{
  "n_layer": 10,
  "d_model": 128,
  "n_kv_head": 2,
  "vocab_size": 8192,
  "extras": ["capped logits"],
  "init_std_qkv": 0.0544,
  "init_std_o": 0.0122,
  "init_std_up": 0.0544,
  "lr": 0.0113,
  "beta1": 0.95,
  "lr_head": 0.0149,
  "grad_clip": 1.0,
  "seq_len": 512,
  "steps": 9824
}
Each number is 128 + 24 x the weight over its row's rms, rounded and kept within 0 to 255. Layers, rows and columns count from 0. Numbers have three digits each. The size before them is the row's rms in percent of the matrix's.

# up: layer 5 MLP up, 704x128, rms 0.383, rows 360-394, columns 0-127
# down: layer 5 MLP down (transposed), 704x128, rms 0.154, rows 360-394, columns 0-127
# gate: layer 5 MLP gate, 704x128, rms 0.356, rows 361-395, columns 0-127
up360 103:112164101118162149167151084115130108102149137103127118114145149125138151155087142165135109146092150139096152121123186075127101122135125124087136116148112118113162169142152140114164127148137140108161189143096154107149137135106141146127106095159099149098145128159133122146120077144146134155099130118116134095154115105127134154121125139097118067182126112092128156091149134107106119130151
down360 103:143104179076122118163104171142137132147121119134161142122101109115165088133118137114113108131121134160098116129156139152146137130096118103150121117088137142086121149178115075134142144147109107149152162128117108151055084109148088130124137125116123104098139137121137148167142116147097120148100134132153152096131125094131083158096158156139158126145112099123118097169147172127175133132134
gate361 111:063117138107118102153112120096135119085116105138154128120139115130148156160096121163117107158140136097129101182118135130117114182144121157115112148158135092083100126105118174090133155148176134132139161146133130115151081130104136104103138108091083130147087155135123142120135152121110117112124117118169120106112122119140130187139130166101067119146113144092099157131129119159099144139130
up361 099:092094149124117105110165120171133123127118092155139116098142122117099114154093125119128123059149157100166120132137147107099116119120143116164166112135160117163100086120147166151145152101141102149158111107131120173130133129136132123119096137153144096124107108140130118148134158123082151091149123167095137157127104169100150160127121142099109137080123156101097115104075182146128155116122
down361 105:150133128108147145132119125123099134169144144113153129163136105135100140123121111104090136133126093111127140071079077144190102089136110126140157135086111155073146134160145134129140125148138167102138105140131152096139197129137127147111146106146113118124135098141125105118098121128122119097117156096106113154108152106156109108138133109150157137167138115180142110169156170101154131099084
gate362 098:089081141168110112117143126145147172149117100166122100112110082138141149136105152149115111115171138115119091100154116145153078169160104160127140140112131204146124127144142149133106134129142152143129115140139085115157139137116108117119111128113111147143110074121161102105105135177117115102137094118143146100101132116121132139141154136129126150100146176082156138183114122102083109146128
up362 107:113103106167106108123112149104124149135122154120080136162123148137162120080104138079091129130120119133125118141165153174097098150120180133103117081122125153133138171125156146133143121167124138113180143122136165186181120130136109136126083135129132142156111120138104145142101124120101123115112089123151113116105090117101153111108101164138093125115125158131109141176133170115148147093089
down362 105:113136182115152120132107144114101132128149138118121101130124172112176161165106122134129164145124114127151117116145145099123181094149093104094139123124107085133101119146087140091160133095087147147130144122130112112134114118157157134115146122154125129107108136088200120147137127098121134120179097141134107103092142155137139125100155160127138151163134090136112129091064168120164098135119
gate363 059:142126133174141128102134158143121102120126106159123130127126095122151093142129108169110132152073128162139115113145142122086145116140116182138138176178148133146140118106084095149123166092097126138087136117146138134109144117115160099160105096096116151136111128090121122115089122191131126097158134121164127137145163137147106066132129159096123117140103142170165171130123124111136117090139
up363 063:154110154127128140115208129142134091118106103133106152101096136054125149086104104128086140145135152123129124112108148148155158158157099101157123131131106146127127153081150125115098129136113150125142077166133132105094130148135127105083096117147109092139151103106120148150181131103135148105130126140118104123148115147181104157107121123162129140145126157109134124104118102149127190107118
down363 069:111112137152185161117108146154117145159108124109111124108123115116135130188118132126107154076134166148183137150161125161107154081132125128123096135173136109115118103128147100092128166165108133149134119092102112124166108172104156114156106131124159144094153138076092098134127149144124119143106095116122117147147134161114110099104077127128140126150118117128166149118121116105173092116091
gate364 108:129115160101112100146132180101130129127106100155129103098133133159096159167143120083101139148093141138121136118137165116133129115123138102124092088153177145135127121141133124130138109167114159127121125127107140113096112101168162128148128088126149136075156168130098169089135148120097120083145110109170147108081098116100153133131077129103151105091154142110097140136122128096089136135167
up364 108:098148167130088111139130127131112146099116097155151105131092108152115106127140126136110067131132073152085087076128137131167088169087134134146123111117165165135134105148090155162120121120046156108114140123153123140096130090147117082161133133125155132122133132098169125143136144120154112151104112122139105161134151145143138157138128146117121141149146141132154128172133117137123165163114
down364 109:156110122062132141094084121133098131149120139135138130141123119121134136091101105135127152116152152135147100115151142162144130127153058126138118126133129137140153082117162086172138188139125106134127117120119133131078103127164116117120147079129134109166119121107162180124094098107130105158171128125152112126127172137142088125130116097110102099136144121155117187135118192131141128120126
gate365 080:126109111102130134104113146104096101150108049148132169133159095110170151099110136115121128130101175113142139154096159150127132155137129109161130114126149137177095129129149118154114127138127119130112079099126137123124117082117158106122156119086103109100137168126136124090151150110108150142117105104096126140134069165131155135159158105159130138180108105127123139160093154129098167134101
up365 087:144126119153124113158093111117125119117147187105148121161125138138126126116079115137116157118116145123109187121124143067121173103111129125120115184125108156135092161168117140110165127117163118085064170116124115103146126117153114144107137150116085122115131119133151100111173178115140148135150138119182093094134105169125143127105139139129090136129129116129134153147116128106138099166161
down365 086:163175163112126090112096127144112148112082173173143097134105120137161120139171133103107101128161085130096109110140113127129154141146109154138153091142098101112153124104123160118090158137103132143146134123138145122106143121131160113160120144112149165158078135108122149140134091114123148125138115126065155108099138115128131123161148143122136115094179126095121093129164175130083155095141
gate366 117:078121134126147127164115144088108126141122117098138087137107127125124122156124094124107121095137082141185160105123127126125171152193123124146145109165117113092096129196123149098137149135150134104093111128075110089140159075153140133129144166124145162155098135137130106159121122139115164139112135147156113098169125126156145105132115136150101118163110114135102145152158093146127126140099
up366 120:135137135143114161095122161130104164122106099128137148137181122080140133144142061136124112100123119152118149129125108143189127118099128123129133104145129164134152148144134136170112108133094112107126136096165077140122105123115101147092075120113114115110164114131115130096122137128110099100110159145106160142143149132071161125144115127158154158076109155110165077119144131128116152180149
down366 115:114106158183098160132092143111139088132130174123107121106083133132131119142180168160151162101122127112083131188120146124083112128134107143105102124102159096124093121138099089114121165105117168147139108125152134106110143085159142120107152144144140108164122133154128131135109148170131118133098093116177136150116135149137120107141110121129090079123145119167127149138107088118146131162117
gate367 092:116105105147119127129125113119134146082140081081127130138119146169112148115093148146133133167116112125126136127136144125081137124092162128187136129151148109081146139132082144113140106099108128163152148115129127116129119128117080131134147125157084112124159113151151155163150172134132120081103083123144107079131180115195129115124117126121103125149156124123077152155129121155097109127085
up367 099:163103096108073118067126098125112124150139143119138137089123096121100112120142113089156142149081101121117125132151144113131083137148126158117112103119155144114134149156134077151150136127116133130124124166139139141152162127150187125135147187090158160114122122106163115099165150158104139171124175137093145139143151133154094113163143118125099116092146140145151145120155140092108122104152
down367 103:145128129143151087117166143119140119151125161107088102151193173175143131107138120156122123126129147120100144125097107174095122154098132102124136123152164142145136132103102120119146134114147173127150144123154162087155088121115102099120123115099101112133114091165096122146145167136146126168115086117152097117125150107090175145124117093149104098143154163103110118138115107146078095134117
gate368 095:173142142123119122143103099096146104121105143121086164146088152140141128156132134143159148186122118171136116105174152128150115117153156148141073152111099097113123162171085121105134144101139146143158118165118133127120133104130091142137150140109152129127098098140112119082121124126126126173143164173127136114148146110100112133117101105166133145161082098141083145116116096130139127063121
up368 099:139106149144143151129111127133120149128152140155174099128142120108106114101124167123142121098143128154140086129137123123105159155123129084157113179162113106129094104162114134121127143123153079098100190102102155132165109107151133185142144128107076117091120151143125149130097088135147145154137098138118151120128074130105115167105139137138117178140113120079087109166146134146122122164133
down368 090:138124133156083147117132137106125121140131122157121170094133149143134115114136161115110146119133104186161127130107103138144114116134110126167154166125117100134111101096143092140129152121160170096139143110116156149141148108142084134084102140168131157092127118126156129145118205099121157094158129090123119084134174136150126100136139091088119133131157087093101125137098100102142121176133
gate369 082:110177111149101147121125142128110081123123136122144125136149198139127126107121156145100099122168148084140124118146147180157161193164126135109105120102099100115132112113124129119114152130097108191162106173098126139144126146156146157131125127132102141130144161095125136120129128140167123166110143083138110132108113089091099122100111170151119133111147153138115134134079125133097097154154
up369 086:149110137110114134175104117109103168104133138095144112129154103160096164141126099117151121146067110112084103136122152098114099092058147128123128135116150134152113107149136118158120108145131128148078128138154137140134152153140129096119138130103148107136129077133109136152147094128129112134086131140181137097154183134155171150130142098103168101126107145124149125122197137138101137144138
down369 090:082156094083126144112137126119167141151127144125078123088143155092169151126106147181134161112151146065123138122133127164138146129138101139084097118106113113152131137157128134105099115164110131132157114145105118140160157124138153151121166128134103130155169134045101136098168141125098155110135144144146144142123112132108128106131168124121132132102101138103098109094157148140131092116100
gate370 096:141131118105153071150168125101116124117133140120102153152131112160132142154182130153122139129130121110125127106158116094148099171086141118108113120146134136168110123154127153066128125095116137125112160101136104093133138115154128134117106130208124066142135102152134090127128129134084139152112078115150148124128143134120187124128155136143141132105088102136139173114127122167143176121151
up370 108:130114155121127156137125110091134095120155144133093129135130106120145097112152120136102110152110125092141118153136133180104157136085162117133069150101165103139090095148113118149132133130121087119090130125175128142143119146110146100130125115154120174117071172122108082123116108156158153167125107127121109115115096118110121152102117213125154131139116145147156106163138161139085132109130
down370 100:105127123142133181138129104130134136129143165150143103140113145128112152134157123151166153111151102096072112121137125149122096091065108116123164124167130145100137096141134154141158134165076112101122161161138116154153185117120143131181111104172129134112082120145133108142139137135156149133102130109126137102119115153134160114155094112102100113050147118131105127138103144092140107119110
gate371 074:129168113130094090107106145183156120137160169136117119118114117086173160127128109139158120111140118143143130131106156151127120135105124152089170157146126108117197169152090124089148127111135148130091134155130123132172112117129170147139133127153087136076126144108129129133109074096121130130145134096145136162119116153166124122105162147120108158136112155162106108097129096189137119133123
up371 071:117105125149114096083126128146203128173185145134128138131126106157156155119149144138103145087139135182101106106098095099112139130149108120090141108135105087096180112135108122121189124155134127102099102155173145136128101128125164105137132151166154117085151120120142097174144149118125172126142132104147123153153122110134148125121141140165107155128120126135097128106151116108144154118132
down371 080:104145135149114144144141105098092119112140135111115110161128125132106110113150101143147142120182100104160128160158147124115167150126110076136135146130143169105126157144092181137098122134094126110141159099121102146082156130080072117145140121124149132188115121113099121086105166142120150143131111142119140108139074102167152091164155133139143120137153096117141149150094156099099134142121
gate372 099:099159130128103148113122118141111136119099139112147109151148120160149177120118144183122130098130105165151123157150142135087170114114087123121114113065158146176128140122156098134079124074149128116107099158113131112152133175116129169114148156143152130121094135091136182139131135149148161144128091137089116118123150130154118165095150140161147125123072122153120132104119143112096130155108
up372 096:097093120135154125158152112118134132101128094126169159164114115127136158098108163134111122146115148105131157181109138117134156133152143048171125117133115134134115119133171123113093156177159108152110130093085134114104125100120137066137125065131120157098142127133116119153144094104142116114143149111153139125165092153098147110151136130180133120150110118109150162103134111147118121164141
down372 098:167112135129158117103104125129158141166141085148111152091112117075093104096157118104147104111118092140146119088141126134146091148114131157103175115147115124098136135123106125137154170116145119114134172087144108132130126093131114113158112184113158168136167131147144121124127153134100109106139163132152136104117151125136125141144099109044104139123196122140154113152101132124120130139159
gate373 107:158141107132111146082165150112117158112119114170112164091172101124113140134152125099115168130131126132150140115080154134139111131158170109097111111120131135131134081126140171109095126127113129163161171112144096096129147110117131114106105187131138097098136083140163104132120135130127127145091104094114144158142122160162158081124131124070151152127093103139117164152117139109109160113154
up373 105:133097105121156136125144136130096119105112112120104126119150109143109115123123152144132172152132130143111134156125101133166140139140130140102062094123122106159129142152154133104137184097121143145153183143141141118101077109160107154108119115145159115133118133118155127146096139155110154197089097155116150136121159125085081071079107149111134139135105147127158173107119115094152141148149
down373 103:135125129134125102117155143170144170157133133098107131102141096111113140141106158101123151156169122138145140108091159119144091128086184129153128098042142145161120094118116159115153105147112121155139132120129121144177143111178134130137120180126084098116116108092135104107131115159092099129140132135122127152097067152161131112144154134099147175129107126130133116120127125097143127102143
gate374 103:143084145176109102131157132138119130144154137144159069092134151132101138137090106138157163189154167126109114139168092160160153147096105122126129171123135130133138097141159155123156152098168150146113168134124175090163090121125153102081087155123143114110146155140126139109130113096088114114130123082127107102127116106136120090157125154146108114117127138093123134132106138106119112131135
up374 103:178120131165131126110125136161156135168112149107083109148126104122120154152124134127144117142133132116139174146144100180112133120082101132112121165103143144168143122112201148177143164128172156170117158098099146116120091103122164085133150093138129120087141131150105105114126124091117104116124145098152115136146132126122092079123124140157106101133107150092129103136155102133087127116120
down374 108:131095103119085115104130129093116124090158136093160127122149127155126163152170142139113137123069156138102156107120172126131103125146147106163146091115131132133123138114147081123098121166111137129127164149133133136114134151139105136185191131108142136152101127108144145147121112129143154131062129117154115175102103131176134148146115128131125139113080123092136095148142168086136092093113
gate375 091:101150163109106148101123130145099116105161164150113152126133125112147121133133144117094122116106139141098095131072124138137133119133133155154130096144113098116128133137112116079104151158099136093094132094138131078143152086106116123136140179116102116159144119117134142159156145155132114128146143163106119134115097178164176170148167183179120107094105122139104147157138101134134162083145
up375 101:157096119111106164100189128118143127078151112164147121155111155122129149102152159124158122123120116188127100139150128116074098088112096139126095114106130102162162132113144118118185109088120117145113135070094122113120156170111138117118101098110158101140104138127146120127109174162163151146096160126112145106120120088115144138150141150142138132141127101128124121102131142107100123133178
down375 101:108100074130141153168095102126141148088155170136151123099137178137125139110129126200144150166121135099129118117099114121156122158136125152166149141143147156163103115101134117170131119129086120145129114108080124128161136102123126104078095103124143129139130134143124167112135092141154116106100142146111140101150108130127140083140119097126118105132076162130076102097139161159146136158116
gate376 106:135089141136153116088139155111167177087128129112129137156131128160151145111145132160107109123115116126102098120134114115114125115111134159137096119125123152132153085134135153128100122136110112143125077117128127148107146155089068186149112135099113094113118172062116142153170128153123122146111090091148118144100116143135149144122120108128147116112109091134127152136089105137160151151046
up376 103:153170109188114142129143104150123081077124152138166124101114125091122069120151140106122119077131115112138154144100135132150126136129070082151089070163154130130124151149139133133144131142120112134159130147110108130109094113112155132110157130167154124112142125156109116177132121138192168122165144124140150097142118101132118130136152106113133111154114122112137092110134119161143093121164
down376 105:131125123131131140147104105142119147108101125114137109115108122093108121143152142144141145146117102113138170112150131145147110112134126121114126125090185102088130176117113119068162098170128148152113120119127132137121159183155197119131153106121136155127156121119134123120156068123143130136137139121129086176124079115157159147108063144113104105107133172139115126140130078144087127117170
gate377 102:141134169137123150119132135129164124109110115160122131133131135099121153110151133130112171094184144192127117131153109064122156109138144141141146138162103122165102090135132133094112135098143154132108149141139152123129130156150110140116159145076145105109099140104151095128127133105143149140109116071133109107140151159183120071147128109120093121167106126150164075141130095124140137165097
up377 093:142127108119168148151131099120119123158147108139143135154134156177132153115166188117134150081109139112142100102127114083134156122161126130092128141143109120105126117108106135123102122105129157130083149108089101159162149147159106099104122124098147082124116163130145150139098136124138118118154099083123090135164114141158147106133084143098097114151183124173178142167115141159125112149117
down377 099:122152104122132120156120155114114096143124174174118128141136138148119129100102081141152098100139118110109176144117079122140147138123125115092131095106117114127133154134155127157143114153124094132093110135145085115122172099136115129110104149139126186136118138125099140168181156115129141101077131164100132116149130096122179095121116144111126136135156164117085188091148138111108173115150
gate378 084:098142094158135126115125128096109124126133136165132110136085121161150154123133099135130148114115126088089100124131145122141121084164147102124123142087142110125122117127155127117118106136168148214185122183092136152142101121162148113165103141163115121125107141131124125113141142145119115166107124177095118140119146128159135157113174154104101132090159147098139120073122084125094118114121
up378 082:149075129125130138167112130111176121130182148111165128162139120078172121116157154131163106158132170159119071161163106115132122150117132120151107128142125122136122164138121110111154128120132111104123152107097088110136158109142121110093167143095153093114117131138130097123138074094136116119112140095127137103113120145148122127147123102096089113142110062160139140169150159089143114137137
down378 089:120115115141132142176086102142114143133147160137128158101127112101145130134119108128117099100113160136096114137136102119138161130119132119100111125144160123187140204103104135123114160098126133115120134141091089159140117090127168150141118126095122123163113166105133101122154140109125114107115173132113094164130128170136118111156144146170129091133078096176121109179129142110145066130130
gate379 109:150107134157155162102126149134178097131114099131093148104105161138090152175157168120102123137132146126160121144121131144139119137142178104137111125180108103160115110073094141121123176126098145154129110118110080135102150115165151165144130072111121135146133111105096104156135138147135118130127094151162147115109154153142162118166135115140106106103132145074150107097133108112117167144119
up379 112:105128094160098119137132157097106174138118122110146116126167114099131143149113115152152162161125138146152119092127095091107095108123104123131161151112186155154130145147109105156163126097109148119131114140136144097155140133117102152117131142117164122085189159131126142125127148155089156169137200112144132139149148131099124079116111108104150157118086100161126121115120154099110135088143
down379 107:130083089117120126151136109129144126128073141158103113144121173115137145147159122103130123168135151115097128103084113104139118139127129161135148128113163099173107145137114128154102085118115122123103141125141105098139137133107188104102119159122149115112146137109151127121148122084117170097125109130143129177094094193140142124093105105129152145135180101175132188105105158105144122140116
gate380 083:143170157117130106144110161100131102147115112129141099140187146140118142153124133137109143116104140140147103078126136114097145127119154124145154162133203128128092109124161128162116142107146087129131096093146118142159147123142146077111126159095082115125148124153150145123175110134079130089113075089111113120183111159120084123138119117130137151145146127139145172154161121117110125112113
up380 091:132151108119122131101115148166146148107139130175151143117088143127093135119133078145149126128125095156108139146148134121167112139156099134057121085097115128169167124132113140072134150189151124116141081115114107132136111140128128152099171130124151111157106148079178096127155140151115109163139166145150124112097104133116143144079151114091134129102130111099129103132102141135120137153152
down380 093:125117116102097124133119180162123137100096171095137136117138148074104118131122109165105135159105105145119147096128134118109105120156160121186139140126132128136146125143040148144116116119125092106111158093140134140146180119066123120139106095134122137138144143133120101151125132119170114112135117169134122107099160169131129083162109119130161176171125091138140136113105157132142134126106
gate381 110:154106131120114126139112075107101123108169096123116125133159157182127101099085091111159138110124121165134129148147155150108113141145179161180106164143116114141166101112143104135149155125123134053096125119131122150142130108098144171071154124140123108149097130131130153125168175114125085129118112159122118142130151158167133168155143120102128115103113114114115108096106141130107138138140
up381 100:127140105111142136086121140085086118112134139178144152117117145192106100136139153152182125106135156113178097130120124105176154141150142134110094109138112085110113124081117105114112156143163154175121106129130126116092160122102124108123140151088179115108170138135146122143126141126132084159123147135102138149080104130149128147089110120087136136092083145116137135090121124114121146127122
down381 096:160115135173131105134124130152139116129176137085136157115146117102114079081137103093098159132119113137117115129106135147118085100114163163166150136129090168161111116142152128144155156118112123104135179120135125129191145088107101118107116126147130063135092146131135140118108139136121135094105195160146137160109126109125135115140145134106103119113139134079091153103110132163143110143113
gate382 032:075152160129142086110116146139141150096094113106140128164134112134161139069088126120120167144094130130167147089143102144155103076127148121109136140119137099141161115135115145135115137126127154106116133162138157088084128165150091139151110135157118127113169148116133121114107124119165133178149122132142160073127128165122155146110153070106129100113114093106110091160141100144137125132150
up382 031:074152139119154110108058169120124165125108108095140115168130134113158120109104128107082134107150122098132131115130083172195140136131169110102125126111116122140148113088116114137145107146135153069167115168142168100125131111134091162139091125123103143108137159130114135128146123117159115148115143101133137077150109094141130132130150096090151103116129080129096143129156142140141127123137
down382 034:174125146129129152106139120114149097163126157131071086076145100122146123145170124165108124114143148144154160162126157121119135127138124143123120111073096135093100136150156151089071125115108155154163139136139104131101137165098148066125131133103135126138095117145107123138151082134082136098137160139157091133140171131164128137151110169148141148106137128104158127130132134102109127104098
gate383 095:101132140131132112154112155084112108141134126092166129146157141111136100088131102106110118148120142142128196180109120090116136099140140115127144105128179160148097097126116149129139133122170142140137093139095082105153105127167113131095145155175157123148153111175126084171123134110152125102143133107117097114130128095131135131167149122114125158119157120101054121141128132154131173146128
up383 106:121129147077131107136104086134132144139145146117133116154108114133133152117097155102156122095089126115127102135104200144140141119107128120107140176203120140154146107166152112137155132099165121149107128133129131128155099110095131145139159113113118073137085057082138145135152100119156072135140139146108083129148117115145137112151143098135119128106123155138103150112112140128094142119097
down383 102:122116099186140129141144165172102142084164105148113147113135104138119118139113135153128152162111100117140143160139093094113135094141198133147133121061132103114104141091092129113138135120119137138125140084117137132096146143142134093114124170154129172102145148132123083106113126181131137132083103090152160141119146107121152138111119175094161164136138089126113124124114100109136116148133
gate384 110:197092143136134149176147169126149114159146138163116095142062133149120165120157137121117132112135112155169137167124143134145119135107145108171098167109099112096109149177139093120159133122128102137116141137110124122114118141114143111125162116096132138131134104147123101142157154098127094114123097147168151128095126082123168103136093178167098127150116135148143125113136091140156146091135
up384 107:127138143099121104162134124157101137130141133066138126145123132129136106158140110147127181132130139120115154154107119134103119133102132140098173136124165164125134146087150143143140127102110135146123117118092137117171193101173122157123083151166071141083108130099137112109131092133130089112116129145120147131118190085095143116148135141139119102106108122076113061132115131120151116154122
down384 108:103122110080179113083166158143112145157156142143124130167093110131114149112166154124097121096156136124131143147114124134141092126148142146179096142105123132111166075141084119129148175097113115144119087132107112161137140139138077109124152118122148111140143099093112161157120129158156124108112077149142182084112120151148114139124099125153131121131112136131126121159121076150147091132133
gate385 097:169140199150136112130156093154132122136099118127167136190123162163115111138135110140117099103070084125153138151144100114143145149140144110112134149146091120126123107163152165089131095125128115105088128124129131128061117148125120146153102085127069122126126125105115081114108121142116146100138102106136147103151146092149130126126118142128139153147132114128191163149146120113157147110140
up385 097:092148137133139154127117124166125131119093098089136165113131163138180116082141151153113145140121136125137155146105114142099160102117126130144129136173114132127132137162138123134143102129061172094121144114121105112139108086121134140145059110093162165115158164166140104149114096152144134081155117105144164117129133108132126153069133098123104140136153136134140085111109092133173134126116
down385 094:166129090167182090156134135124125168123133153121160133137108112159151167140100147132137158116109148118134092124104116141190122155082103123153088163100150131161137113109130125119117117142159166154124130099127159094115136159088123113082144163156103117134165106083102120103150114075057123135134105143118098123092120119116111136136131137147163127116129103106140133145140130125116112132097
gate386 114:147124094095137126090132141153127131114126154109068123129157146131118107111106135106101094159152094142085119127120110134122162133132139130150153124125126128152119103170137178110170114186151126203124135106167134119138125150097144093152095138123117106112088125142102105150142120122147093177120136104147135117115096082143152131148106146133091123135125123132125116192087106160172138148127
up386 110:135144170115091179168128135104168166138171134117117114152096141135154102101176146142121124142140122120186143153111144132118136159123101112099121133155108118075095102120117123170172137171143123143133133119153101119124148134144105100113141129092135099106136117147140113134122100130101132137152099091117143163076163136113121103064145140100099150099150135130110120150084134143079127127108
down386 106:105138147097113130105122146115083148123132134099166149144107109130065121171144074142126156139138184136107077124149102121108131144159126134120089152156143118113160156187109110117125164083102127101121137160138153102151127143142096140121132114126132155140136124147159121164087110139080114141151132143114108103085119138167126091130177127090136133161123156109150091131137143118101137101148
gate387 022:131143123153153122067114116098108120093087145130109119123195149138127158152119166121133100159133091157123156123128134151125130104153120127086146147133135126090127114158120184149097124115130118179173141103145147155166109117168093148131107110140162120092131130124127125132163116120153195145131173090138136142133146097142104169090152155137118145134138105145109135097129116166154112115127
up387 021:110137137123139128054103100135134126082141117095120116135165147166114160165138137115143132134127085152147153150128129116096161130167127123081183124131115139116117126136115212112138117132105143142132117120109148119179138115153120118111120136122134141082110131083145148130119134145118156148120168157108109139160125090163075142113174143133134138094105129118084126081126140137172102127135
down387 021:122107181104120171115113151157159122087107121101098138133124137108116096141084127138115124104118106149152114127114106128136111130117117135145150166143118113108091164124161157105144138129092108082089146106100101125142123138131136127112151153160132115134109125146128121113132106122160072209178162139147133144124128129128128148169097116109106146161124157097155155146087131156147093156186
gate388 081:133144159100149146124130151147144087120101131138109086099125114142084152104116123119094183172131140160140139145141117124100144097132123155093155178146140126099073097165138145133140119114136149133154122122102105094127153075101126134145201124109096164113145122117118122126110108133128115108104090089146166136133119114123096092116179132121103168129128168154147157148150152141126117145105
up388 072:126112077163106100133109141114124125134130124079134118155152163121189111136120129191141100110112122135130159121118129097139090150144143120127127117070159183177160137086110118142114126117108101117127136114117160143157117185127116146142116127164114086146081159108128095116134139175128124134153157097131119119122154144154156121117102123147139130131119124152123099111096076164161156147131
down388 084:110124141093079118134126102106142113098165124091132121123183191105131135135145148120128127150106123120112090121157127165105143118123156164136096116190128127096134137110106138103146135158114126119138133095149135126139152078114095123092120109143131148089178126126153123157125109080158106144156132115143153167115091168126117141167177123133093144119161127135113179110101102144146093141127
gate389 106:138174124134104134173079140150125151171112127118123129141147153077154161152124097115148126114158137107103130144129088170122162116137105136147123126099155162070114145143105116118132085142087129096164167110090171119162133177150090126126096128184116127128137104106112143113121107179135136182136120096124141118144161104104150107112108128133112142131095115113133116111141093144103120121131
up389 109:095105113165153137097124115164113108093113132118140130129148146100118133129087124139164169061109103119142115164109119144124174178139130140131146143191149102147110086108131131134154134148119164129128141123133126117124162141144130106124104133116100097133145144177179176108114107142091103141149117139122105112133131081128149140106067158112127098116127130146088170127115094154105127150095
down389 103:155113104138112088126125135139119163114167108146122118125140126126151105157142115131109146113139173147127160141114134129151107087113116127144128107160162119106108103160106153134184106128121081095142151172163078114132179096111119095113123143170160101114117133142100103081164120131130134117125127112114138104146125122075112090147157104160123124165089110122097116164170166175119122156110
gate390 099:095112128110155139124097158124115172164170166156112101151129190093132100152131132125103161132087127134176116128141127138076156134113125162099100128133111175142123152097085089137083100119113131137155129141139103140129137143127158128129095100117157149083080141140138109100150082135094153117126136080110152164116142121145142130129098140126170130141127095124140144145153113148123097107100
up390 102:129113144160121150150129111126114159135130111127152121158109150104089091093146152155191115101135100108111127143166182115100140140152111109147132145144136108090189131088135136139102133139124087119165107145082144140115086145138142144150139098110120084113154125108122134127118106115157142124123087130152153143137117101123132142115143137110141151120130063103184073106109140147085132140167
down390 103:131104144132146123093109128082126153153127095106137136148118163103163092146165141088105160080117134106147103093140145100103117164081105123132095124144098141139158138120110127169112141135117139107102136096118161126186115170167100113154118110113136127143129106151113139104152132137099121156140110135154112132161164176144149144107138171099133122100156105140151116109153194135103123094099
gate391 108:170095125077125135181119122120106131117075130162144175167134119139102138127118077103141109146116123114148121153177150164105118135160100113160120104134137115139172120136115130144166116179186141115095143127135135123146123132130178125132132121130121093106103157126098122133105119125141086127087129131119144138114147130111142146116136144170156104129105121146036129095104130128101139149110
up391 102:092130110143161071143101139158126117128097129160117135130132107146121113109098143061149118137158128144130161160162153139127143141132119174123163102107092134127100078111101135117131137108118145099166151103094097113161145154099219154126137114105114079114140168116120107133122136135151110111127113151146160147141149130183114122097098171126127141122096115106131134110106134135096130123132
down391 101:143142141123131136193109068137131146100171120137117161111143071153140133112093172120117150130130106142153135084124095098108106109165095123111115153170092120125159098119135132160115116129179110148138109119131148125136146124125145130097142136089141119097144132138143138099148140123125153154123139078098099155146130115169095142111140125129114098134172125171091087166133177131111156112102
gate392 085:127116124155124138150162134106151111124121127147105113147112100085149120123157098134104127115094141134153153139121095099140135098156155106153127118103144145136101094114102128086172121137144144102156124149177044113135163098135147168131123145141124161127127137153064105110110130121117111129145136070156136113090119112157148116163174114123113123154139087127091138098116157110075150131116
up392 097:158136109097105149150168145122140124125103140124182127084178131129133100173171150145103133163124098097155148133084123147128100120123130166101125104099201104103189132122100109091131108135116135135143127169122124110150169154140144142130158146122141134134150113141115138096149142110115167133109183129097149137121105156115118125126142128154111080137117083122123129105154124079131138096144
down392 091:112136128114136090135108103164143117139128102151109116146118123156115157106123101120118131115115162109105091143125146134132122116122108108100092160152122105151051121155148172141120122103149138095138154105152172123097147111113120170161135086097113138113136156116146149149111101158127073117106111129157135135134129100105131173154157152118156155122120150111091122101168161198140096171139
gate393 094:136128152129133102137124099137164141094135146156093109091121130152126128118134148122128099119129148093141163097137139134119112126162166160106118122089159114120166139159131122141124082096114104138160139190096121122084136097137117127152188152162173128122121084128081138089136174132131119073148140161132116124100134116144107142101147158066127124151079118140094135127132122132136111161116
up393 092:096117139149089102106104127121156074149120131129078107123129116123125083133139127149106121134151160133157130124115116154122134101125137142127094118144146080130134128147137125093135141120153159154172144180081155142113102126137097146166123118126139116157105132080197164109110114153138204120122121161083131092099146134105129118116117079126140114124105119126086130151098124149162131105158
down393 096:110141121139161136140125072142130091099111113141107117082096156140077159124126104152131126107085176151116102133151152110160157148143167125089155155082182133164113118130135136138133084087112129123135124160114122091109112120089140143112164145149144116157155088117138156140109149124116105109154163112115111165054139108154126144123101147111126126138155149125141128163129151131130099147116
gate394 112:139127139147103095118128127141116133154179164127116124138148120113117135138137123121123100143191158100136144161122138130114177099123142150143124145114133120146142100122113194169130152104096131165135138147140123103116124129088137116137091129158108141117132111177127136106131103131150106145096086123099098132130148122147092116128104146124190115108110129094159104073098039154129133159105
up394 125:146120097133086170112169113129110122145129162179102124131090111159128143127140110118120152122104080116121126111132176148117157143129143114113114099164077149151125098151124129105092074145182117106133140116142091119105155117085136146133112111150100125160106127097121107110133108124112076157115090111130105102124114108165147160150154152151154141149135116132150169126196132122123168120123
down394 122:115134107155121105096189140125117104156095135145094147134121099153109148109142129121117136088116080099116099140160129090135098114164135124135135119157131143102082113154141122141136126114139136122144130152118109099117112105105131146130168096147157117134084113124127131199113101100166139155110105100144087134101126110145120130166124112159145134176218125150132149152134179112133128147104
gate395 093:138124139150143137129142149142128125137140112130093124128114110086115125111126123121085147108126124175147129092121129138148118144144149102156116169141174145138152144084078086140158159145118133124104131134172111130165103085137138131124093146143145154119126137087132172132125093084140154140113120146130091114126069138108117179103130187194137126157098118172105105144130141157092140130161